Each number is 128 + 32 x the weight over its row's rms, rounded and kept within 0 to 255. Layers, rows and columns count from 0. Numbers have three digits each. The size before them is the row's rms in percent of the matrix's.

# layer 13 MLP down (transposed), 512x256, rms 0.0513, rows 185-201, columns 128-255
100:168179135139096121137134131097107118107109133114121155165162114097147160083094162158105146132052139100172137098109149109190136143104194157116135091135055183110136148117165116111090154091130168118163155119128097106121084135130096159207130163133099077102115100145181144194143161105108098101082135139165114134143179108150108106117214115140094141120148142156145169137099121108103132092188
109:130137093134144164118130129084125145181059157126104144177151109169081098093148145113120105093124139129164119102116140117234138151078140127115078140160074157161150151151126126172102136146150133121096161206121144140134132139144116098104168113139082180081082108073107099107106105099162138156182129187079140122128180143106179180118128131118164109138076093138125115092119169065190103179127
100:157151145179149069113135072164168143090083082118116173087129086170122098151149125141166118208136130095156181145088110130083173103118124163094077094189102135136094136134105174106147082108111176121145134071122117174143155127085128099126129056163125132127167176144167143175171141183101109188161146158148127117129131077133125174143168109173115136116127091053108101095091162088135138075129
100:123072120109147101138160145114117129142169105175107125140126148135101091136115133091127130155080129208145090128154129124070148104075153071128115135089149194136135143126157146096086168084167178118173088127123100101125113099103132146133091124175138103164189143071103137107102095120083136158106148113139095154109090090106115140128110043120077137134118154152153114156091190087166144101127
090:119100147086128126112157140084147118130112128088088158098113103157156105129187168107146068155139188126107102122123096123066101104155062200161153109113150167072103125109102102133124112133074140183164102107129108106100139103124083154120138132059104109152150132150142079076160164164118123097156150148121145162141137084118130169146176110088190167131114155164108070090144081143141127123124
093:133154119110066098122149120063103176100153097190127130094098125190134156115163205106135074117159115099110169166129149090092162129111147156147143136167124129083125192088114186086176229178100105184100182119110103122114131169171066122115097190145145139142119159131105140095080107140119200071091078139208093078128135161162174140162145182123148149153057090145118154130119111140093156205152
109:145108131135128095152176117146211115088138122106138138118124134174098150137143147023107130084140033142166110143139096105075171194090127132122105130120117186172082086072137145076151132175203109120130127124079165158146146109136158107127109072106107108134158110110133147128148127164092142085155146136163183155083142139117099150091099161073103165066141132150127141095089133097128075100077
104:152178128121123140147117155152152125168099142133132054151168102098088165139166152095118076137150143117154103120129142141151149122140097125196179112136147137128157144159141138149105152177093173135141144134155140135116114168094113131121118098142056117079159159156138206078138168121053108073145120169135147114172099163157123114130141125176187128117151169123112179161184139129136185124106
102:131164130084105093217107195125118167119071102102143078172146121112141107083112099150097177123150111094091095119143191092104103157235100139160160175189118127157156163164163136135174089112170165127128072133142136136106138083161164135116174114135115138073117137179213071161118204141141116155164130091139128175128100122161163176123138080088102164189141162094129163137114125068158144122123
104:188098096169194100185149163096126141075184139116058124079095121146094181125114087147096111118140108130175150191094150144077127174177217116183127120105102170131132108124176129154159147086159165186145118149100110152169099120156144202157087135088144113121062163171165113085097128074198176221096110106089144100086109104129125193071156066098084110111151111044137074103118162131122144124153
095:088165104099100116161162157064118121108102128100196059148189119159092148147103112140085060091066176122087164140104109188142118143082152131150162116030109060182163125100106146146096109119191076098122144106124086085173136141142119127077144176118122075144153122133132102189135100128119137093166162175121138170081112137193090164108142042125140146135125112160096123154139091159085117084163
099:113073137135120109113133089091103108128168074157120050112123095132142132151121041104136161104146135147094110158101117063177038100174046109094175171123133126166108165154099163146094112133120140221074121100151180151120144097148068137163120159118185104129112172103156144108102093152056118146176170132110112189159110158106162142114123159150109089154157089112063068116124173105141107080145
101:058125175182215137179162102112079114120126178154119121137194160144107203140139180133144130155153153080133117083143129156110079116147078119164165107142166123096195148113146136130155136104168132207072167143122093158135097160138069131136133176102099100117142120115137150090126156144155195068131105100094135138161080115127095160064100109129130139138131161182150157107137166144164143138119
095:114127123172078096124112155086123105100157174140146101139090084139165114185151112141193108077114116090114107176083153116124170187137168155170152195107114117158134097066144117124103132132123133061135165108124193070094157139185142153197098057114122099126088135112097189127178117116143172132134173187171149109072103138173138157185178100135139078110125094154105092111146096083077127165108
088:101131078109122160107148112167108099126124089146124134176158142171110136153116133150141171126106094122072127167101127155124167136173174151115114171202103119135123162138079155186114122099160152143122112148137124074102121118135132127161140129098123156106120218130142135179100147115115164096208094166080131130124076113176138145082132139139149100086144093168072083121085104100136100133166
096:163132062110106146170114097153117072158161086091062111118146124111151214147124133133168162144138117110165119117169106138148150132122137124105103131111143135101103127152123152194120174134107151090157180149099163106092074096104125106135168186147109111087105117127195145110115106150105153186149177140116130128125154136176080143194090085048068050164137179101162148141182140162098100106092
096:132169071097085116100166173136101163088102092086093066141177144097106066149179135084139129149107139062156133127125144119156074094126123113107145139172180121109089119110116125181163111082123132098152122126101180175111075157128138071115106089184116173082135067091072178142079197086117090080136089114122160069226102112102173095118135162112101079180107145128136104149129115124167130144114
# layer 13 MLP gate, 512x256, rms 0.0512, rows 186-202, columns 128-255
102:107103157173155154152122116123069110140143117111120108178086134132112161149171146158105173149184151048077162134108128065159078156070153192080125117112111100066150132107122108132098218149148107110118172147088102123178160201128086143112119121092124151086123118135150112119063112110125055114082173094107105093123121109138097146157142077130111164141139144117091103100118131103129175135140
101:138120108110127105142087090147166076127154153168138132174151159105081183197098100146149136122132129116092149020139105156081168137134136124150180102121098152148131149115144118125130059130152111115127152134151147115075078094188137124108129175161127160083158120085100124140151128116152086145145144147130154157158131186098101086106159084167086082088121107124152161150185171117105132106135
101:116083122093143139155097108126136100132113160182107125114119104090121116130129143155186130160128148137129107103073089079190134115134105092076174128160096059143127139147111068133130131132133130111124111080153093091166139123135163083142085116085175156136192110106130154158152125178163139128088162073164182115114103137167112166132153150143108145093108106138089135148099083143114174140107
101:124127205163124116146149128084151079198194130122141157067136111175124160132115085132143055138128155172167099075089135143112077127126106159197139142139146179089145111140066112123171131151104112139135129093080168155085154119176148133150172119050077053151155094102174128148131119129166099175113046131093115114090133115128137184169119163130187118168161084188110122053127199143115184171085
096:105124113117101079112075129118122154154154157087154090162162137087154148125140127092106062115130165125045188171086118093080137088112122136135133102130143124135171119082095188142078191152127042177072120151130159185120114146138175128158100108136150136157122173106183191126124086143105147112133112156093122139134180109117133126132102101185117089092135165112115113141126152122068137170105
101:148113109155113152172116132057166180059115183101168152113095168138128149129155117077171109170171107169118167145183135147102205148162183150117133146051168130200120116133163116106064122161177111083074133151146135107227165149154123152119136144092122121178122142072126132143108105163089191123125078147139106108123123113126164119085146167130143156128155124090094137118095167109077162122078
107:138092141130169125163195122111113137121169098089120149097107097093092124113181122165152071119131091103153087075142115091123140086151157120124107139104129088129106074115164121152157124091088056102145124176081115134080149162175090116122173174115119197108092070113056169125126124093101112163113169099174138093068141107097115142098145114157138200102164104090091101132178176070165194110132
100:119148150144127128117120140151184104061138103096135097174110090112144097073103106119118156087089109135127101153166137130135138099105056131083176117165141125128089135148125146191138085132103099165083114099173185143094154109112075057172203103147120132118115104154168167110137134100130166134131123128082126088083121141184159132190112143097111072123127171088143106177197171094158114087144
100:191182098151087144099149111138089121165130094170161181094163093118167112110089154112129117142128183149058099120072077148156149132146098096144096141142152121144135180150123099100118142152099153151108166116138137158138057147152117081138102196170075038114191139114082150149139122138061135105111139115117187123131051142176104182156107157164148056131187112139155089090116124058100112071120
096:158101182162141158126111106106153148119221131164146172089085118126119102137065093149131153162106117123177137140151114177121119151186095150177138150144144125139150122150149167149104144156113103159144172097103152194126180091115081092172125103132148158194135127102086112079116115129087128125174101103149153141128130094127146198112138131085117100141127123100194103109104160146129105166128
096:104166137074084116173172101131143112172076144127096155150111160115096117132076178167128143131113128142174156093125116166140122198126110088139140146159149088094176125128180130091152131133102100058139131079147155072116118061105077146049192149161167176129189102151112136151086161111093121089123117185139151095131164129189112166121094138158147112122178174140116145172175154100130185133100
099:123095093172128130139164152045210101123132174083148127123092111145102104065133118194155133141179129140144144144053112109125135112143148137108176165131131146117119180134133075113132156124110161156115133142118145146141140114109126151193100101137152149129114176098081112095151126087163129124129149098105127185157115153207090186059117174143136111151085128121129162152131096146125106099141
095:165111179146138150130116167165071168100134143081120073111138124160148092102128152106118118110141141131148056066161098146142122118135111192157147125174079174145145110112161098141058125165182075126194127093135109109101114143173105119144171163149099081163111134128140140160121060122107137096110157150194179080145168058150125132142183197109123125113093080133144095104114118140091106124135
096:126122115159154197128138102136199095172138192142176087141140091152124169132136114134130104122119125169146102100166127169132143162140102128178145144109111129146142158117113178215133083081137123182100130188177094105059131099141132082130180087109144139128150142080099147114113161119139144075147129160083089167136104114200118079084078149121151100081130077112080070122126133146146189139120
097:140124191094136186206124135107102121179111148141142141102116171096111133116117100126083171106149126122154112070122157171119143147158173115166152154117130148076146119068081092129157175126102084134230169135106141130088144119158129150148130113117115162148083115117149069143130119124099158146135123144109102143138157136151097090041142185191151134116074085155090092159143140055201114155138
098:136144076064125097139069156106139123110114076197156107125131082080127149131066079116100120104107187094139110142145199147181140152071106056078120089067121099080055089104087131116124157152123144127090119174139077190115110168094106084131173173164157168145152166161207115188131101142149131118157111155174103125093118150151124136179136106144167125161181152185082139097089132149104109140091
108:120113163123055117146196158114131154131122145119159146135096176087119110102122138104153197087129141080089209129116151079119134186126156098095109149164116119160102118151113145103202148160192111166154149132118115098146124190153104174136115117182110107180120078164100137113181120109070157139120150122130112090135109104154133169162059159161110167142174120135124197141118064194166181105157
# layer 13 MLP up, 512x256, rms 0.0514, rows 186-202, columns 128-255
106:106171128115142021111152182101130104138160095152182124150113115173123100057141183107148079112147084171137110123187182188124173113133153102161146154091198107101090135088155123132117094127133085076124118133093145136109158112169149152161122091121076046116111151123057134108115147058128092130211130141204140126137112112082077076130092098126162113143158125115162123108135105105098147146175
100:075118099102107112104081194103138148115153118106118151159144154112067158121145129106146138114129100149087189083116148118175157132131096040150132118090104087166126188136158112109040179087120111133080117130093119123127164118166155135163130135096137136179102149082159123129091095106127163077123109085091177133093137163129137167204122127108176132081070103143110133162190086173161138076126
093:217159164071125132117149121123068137165142120091130085116117153104181113115143125142100172095120150154186116122154097165135140173089125119094122141153123128151071143077150100227076088118086114129122133159222145158109143199123080090086226142075164123110071093107186112192166144143098102147138118169119111113091132105065136111098133130112108113159122117130130079147154132129147198100119
093:159186153146100114095092135093125065102095103103137077167118101074090132122155127138156118121118127114076170126133176096140118123109113104120130121177164105096125120130124171134143171077160122113118053157112103140103124154141176117100078071175119133083114147144051184155163069139129133170123157066148158156144118133170146122088147128126101101141125132107190105122108145081095124113134
103:088113104127143131085125189222184100117097106115133157175134162136113128156102111126061085145099106170105158086117120136173093111170089137134175153097160120078145142128148126142075058040146114110122095132135074131168084101177142139137120155153082127081180079149061194226131158149140111153121109122100154113136094155058090089132047143080112155143144150102098182058123159061158117117094
100:111146115150080190187083089170171137143137147183126111118137096113141127141133140111137061155072106095123085106117147154083160137036123126126105090148088142120133081129166093145115137134102177205111194162129159140093153116090116152144129075254106143143144165109153084162155084160090171179146127134159115199099095111191126138156105152065088128135138111091123035128123108155118101144148
104:176117206158098075127149158175133194188181215139153215154142199113112176137108177150127138131108110152134111163146135161105084122109170164110112101140145192124117129172138119139159101177141128109125120128087126163162176116144152085090177180111160165164152163119097062091112117095138149166138160174144118184151143091134162166113150134144114094175070101103072096141113130096163071124158
102:112104098122086187102167099126093149144158107099123102126112122208110097141157130103094122082130122124181121135130137144148104125118151107136159148112134121155144114076152116123185092084079132115172122115112137155106135136120092157118148112043160105085141077167102162121127062188087133141081072090143105119145168146092109123033099051085134099120128147224159142113155156119148140198108
099:132106100159151110111177122107176068043115144169103117152156089163180132177095144126060083161105159177175122117236081116144100144088101107095126146113117129154124092087141175145080125113118125127155096170116161162151097192130133131128181179132167101116138144148187102095131126140096154126113164119185140158110084154096130053141149135099057130085132118176177120107075155161076099112109
093:170104114125129156109149111176075203112125133126165152173126164117177101091068159132136191136190110151142104145168155114167127066145132108129116114153148139100136137125130081166182112168146116099113116070149102106066106158115167166127183042124164113114083101143124160160146123127135163091063083137118127143106156154169089089139154180132121144073094115173176048112123148085101145172139
099:090097190173099074131183083132122106149071084135099132141201103132110147100098133126127091136124082151119172070133159177115081164101116190147094124140110124135136140116117124094090106086098113100078127128119174134080110171121134136159136254130157203186131137111162074103114132139150158172187204194085145133148141117120117159123121110172156106150125128147130166118139102099152163133129
104:161105099107104092193097149105090128092139099169143117133097159124101067094096114135140058135154160141103158069167153153107061134145176135092108111139088115127138077109089163178139127154139091093184127172160125090101100149146128107114153172070168141117123118135120142136111127119189093127177123124158193116104170105089218159115183126127132149161104120126181126108136106109150147072158
097:170101129110114105145175121095110100140154136072089178151147142142124111086182162109135175090108125138124134174077140083183087180085121126160124164164149080182108103176112136159142100147114114114135109076140070176088089110158113107085127120117157160121087108073102075116086141152115119179170176085158201130161084108159181104130095103147115113116134159123097119118099052114127116124134
097:110073114165138118185124169096124063101125172132153157201122136145087104125193112131078054099144168117119105127142124141168131105094119126136165095186082120110074117116205135101082205196174123126138122104134149098111153173111054180113111137158097124143178058141110154119100122066106135188133193111150114144118085099134113101147101146077146149146138138135177152144133164178168104085085
100:087135149127116134104139120116122157151130103157119107100095161104161068061141077166062037131146109120079096147094109194141086085111119135216171129145122183090152120142172133141133128097116174132120082131132109091167107105115136127127150116171149090151186113151066117106143134177125132069133117128108133160148085115112126178163155178157148164142091077178062141120113103115144132114174
098:135120174133152127089122060116167154119082153120137143103074106129140163125153052159133123020163101182092100065106120073139121093137124109136145083153121120117100108122102107117151120129182147081113091066109095124095156130103154148169113132142138124128118151128143077157115099160160137135065102133103153165169156142132144159092175160163132134109120145065154132135150145146123176121132
104:155114172126167135071081155139173140119117087135183145135132135105139125087163111126117099135127091113184080115112088130118053080095148156147114191184102086122176146121120183126119161192098088217046134160151128129091143059118143119121172126112175177138091100157166087111060116146172099119138122095148142093115148085179128083159134137117185105150048137152142114165128101099174095104151